Each number is 128 + 32 x the weight over its row's rms, rounded and kept within 0 to 255. Layers, rows and columns count from 0. Numbers have three digits each. The size before them is the row's rms in percent of the matrix's.

# down: layer 2 MLP down (transposed), 1024x256, rms 0.0526, rows 120-130, columns 128-255
# up: layer 2 MLP up, 1024x256, rms 0.0526, rows 121-130, columns 128-255
down120 099:118153103110093121157108118099154109149128147126124009181103089157126093085104098126143217132116134124083108138192143129097100031082121142154071054091136140156130117090079136140145124164128103135115123164142096148131166092126118118158051108113089154135121114149115159100112168115165164094108111116100116189143150173123182149099170147093147186089066152099148088139131100104118110147123
up121 087:203169153050127135097143179150115081132152106073081129132152103143104088160089161110145096180177127159131176141100112128181077130190136117122089159137078146180162093144134175094123111093128114183130114117064163136132204189148094120092081126104069113204135127128078096124140168149098136067138114109082139121139114139165118143068121159123161145148102153119128108173177128108105095156073
down121 070:114071126170127197102135103088142108134135124187131141117115158123186200161148091110128105102112116069124112125186164119125155128092136154176159133113188116134125133148120090094124137136094143107130118125231158135160087132116136133212140122153190176056142140145168131120140063122116132173156128172146138155134158153167178107187188159133112098128116102165143188094103172155125107107167
up122 090:133115103099147145146118088161082111120164165114092062111116153107198160163158107134116123143191126160171171155130142112084152161151102150071117075127072083116076105119074122131106154113106153095160109148156102166119128108187126113160098099092168137108143122124088168087155115084160084128156126205147112098172094149107143109096154157120113123148125085119072172171143080091146106130104
down122 100:167105086103124138160073065122161126122156145155182132118100090132172099157087125103146155121115121102089092114161123133064122075126107201150136122121180166131155159154186094173170165160118129067109134111143154071123125080150159054166127137082164116149092181169100126101049079146088123137081159140138171100153126122139159175140106158095100148147189109105141084108140143146091160109132
up123 106:114109140123092129110140140116139121140104151078133093104139070094073081141166157106190126130140135098147158195137155134098041137084165085161163167138167085126115070134160167152089152099165130088088154156087158074121140144140186078130085158104100116151132099135129148072137142146094157135146116099138115185185116105168144110125091144191188100169101123060155086161162084075067106151178
down123 102:171120095104109140143170211120114108084117142109076119100171130155182117170070133125165112157106139188085127148159136151136152158164099197065121054097079128148101173099097143124133089206114088160149109104130096108136072088150152110149141077185087140108111104141124118113127096138097110179082143145171086052058120177119177149154142099090097157111173091156058085108126107138137117125109
up124 097:158142167099104144150118144130133114151120126075118098111158053128141182110152134133137129124114157067128133123156165151060114095124145126111135144159113083102128144081121160128126172127141093114137152130119154134161178125134094223085148151157160097117094093111096160166101146108151125158125132091130135084125117160190150053151135126138102134094161048102112127138091177122063127134109
down124 098:134104151131095127126115158134155145152140099125153102124104177087105055146158122142083143089116107140115087088142136098130107113101185171117132085102159128073161123105137183107152096104133064099077191157132124131138134190139180089144128124146122133188145148149119124105125088157134124115172130134126140163116124108136154168123134151098075143134145132108206154118148130187092086133119
up125 125:178087135077153189153175120162166121191166100122123038193116083086095114137132094136118092122111156088151123138083175137129151134090147075108133152101148133152120113116114162132187164055122176122149137150070132146113130089141095135076105150153197105164186140142154111118081119116189103153120135120137109124100079133152161106064117135160112142116119139105159087168166103110157099159157
down125 101:116120122097127098048137132155149116131151131201119177085151133125131100164131220084131084146102112139188157170075123141157169136051116162148053096129135128124116133143082178154146124141071142185121106157126100118108138137102060096162113144103084154070097075154114075105121142155127156148152126168156113098121153152145142131071136105153120155091095106148162139164074149117121109081164
up126 089:183114183109129150110052177118057081122149123156115143143085065118056095102122072111110146131151137179140104127166157156125120086106124164122128145108135139087145163158122132100135131108144105129175079107122150181123071134107157149116078111147189125100086116153147011123149142100120132114185185121111149169156117135149147200066176085126129098089130175105122180143138148123115105146097
down126 095:134184142157110138137111132062128104126184122132157116170148125152160155147026123137154108149145141092167105099155094109225053136107129173139139117090111123120173162101079128169147110122092116165131183101170130126122127134103136134141102176097155140151140160116158140123102098171210131128119105086094185099163092162139160114168178129077126106100192126112094125137136141152110061109159
up127 084:141121133146151104153092146140184158135099106151074133073157190125100101102147165127127090121143110116130176128131138095020131111116128132192162131119128129138112120136148181069099118156093123122143144134158183166152105138094113137131122160161159220143140143129141112163152170114064107087117159140163160108100098100151103238138123120183147128100110060162086116139065121079116094155174
down127 091:187156233184105088200139109078120172141148138165212117121141146124088153138091124149192124151127110179123097086083083123138134152109135133108133140118177160147152141129127070097098135124104100130125178148098162102117093145142136171162095153193107088109122081152124102162155058154101093142124103144176058068097092114145136061127114110103147139146140151139069146168154109150074154070170
up128 100:101137140080130165089143215176139065098161170097109112188066122124109168182131167185142141136143153150105162120134130114084127108118176086140145117128146062095157169127100142143148077142122074096116132059103083126137102160096071114157121103131158092115075131134112160094136165178092168139116137171144150155161188169090135099156159164170136106091204114094110127109082107138143083142118
down128 101:103132149152116156126140079098131122143111140110132124147098161113130102140165115106102132140086159091141089121185098122121142088161144097055126124160135117132111130090058159159104126138100170121159163116127149155147124120111156140172155143159111168113138117100198099167063082162081118127146147088143174122101184083097130116149160112107110092177156162090140106127123121052105104087083
up129 091:144171102067121118130130131179122141096104114136149124114121157128129127124128096096200137182015099081092124060130068139034147056125099117136119112125147036122177139122139149148122153141152141127106119129118183152119149129124101132160101151115196109107090222084098150198156155128157162131163144106140181147059118141150162179143158103122097102102103096169135103156146153122138075095126
down129 089:087102145146137135124162121110123135135138125066142127078105083119200089083161127153131133086211160150090135149117178137219130188126141105114162073147121126111075146144130140134131101177120090141123140119153198147139201115093145143140115085146125108057120118127087119115137133181095128147173198137131109087139113153102096129100120124195154138196075102124167162068150143156155152146155
up130 097:144129142153159206121136123154169126161179198172087101085094087205131077168148080118106089171113106143078132110113112169089114123120107115159108168128105128106097144108069108106060095109064128196142152135166084166114138116125140107160092052136091109124124139113170199151153194108110140130122141170171072087133144093178051101114131171148152136102128083103126150072135146141157158117117
down130 088:190118187098097068144126122126072116098114096058121093151087157077136140149105099116167127137117107170141117148140112159120158191121156166132144024097113109120167092189175105110139146122120162119124120096137109118159124114143147181171153116104133156151068106145140083116184054167161102085175100077117173157153073185112136192177131136110119132180142137100146083127107102095133073117152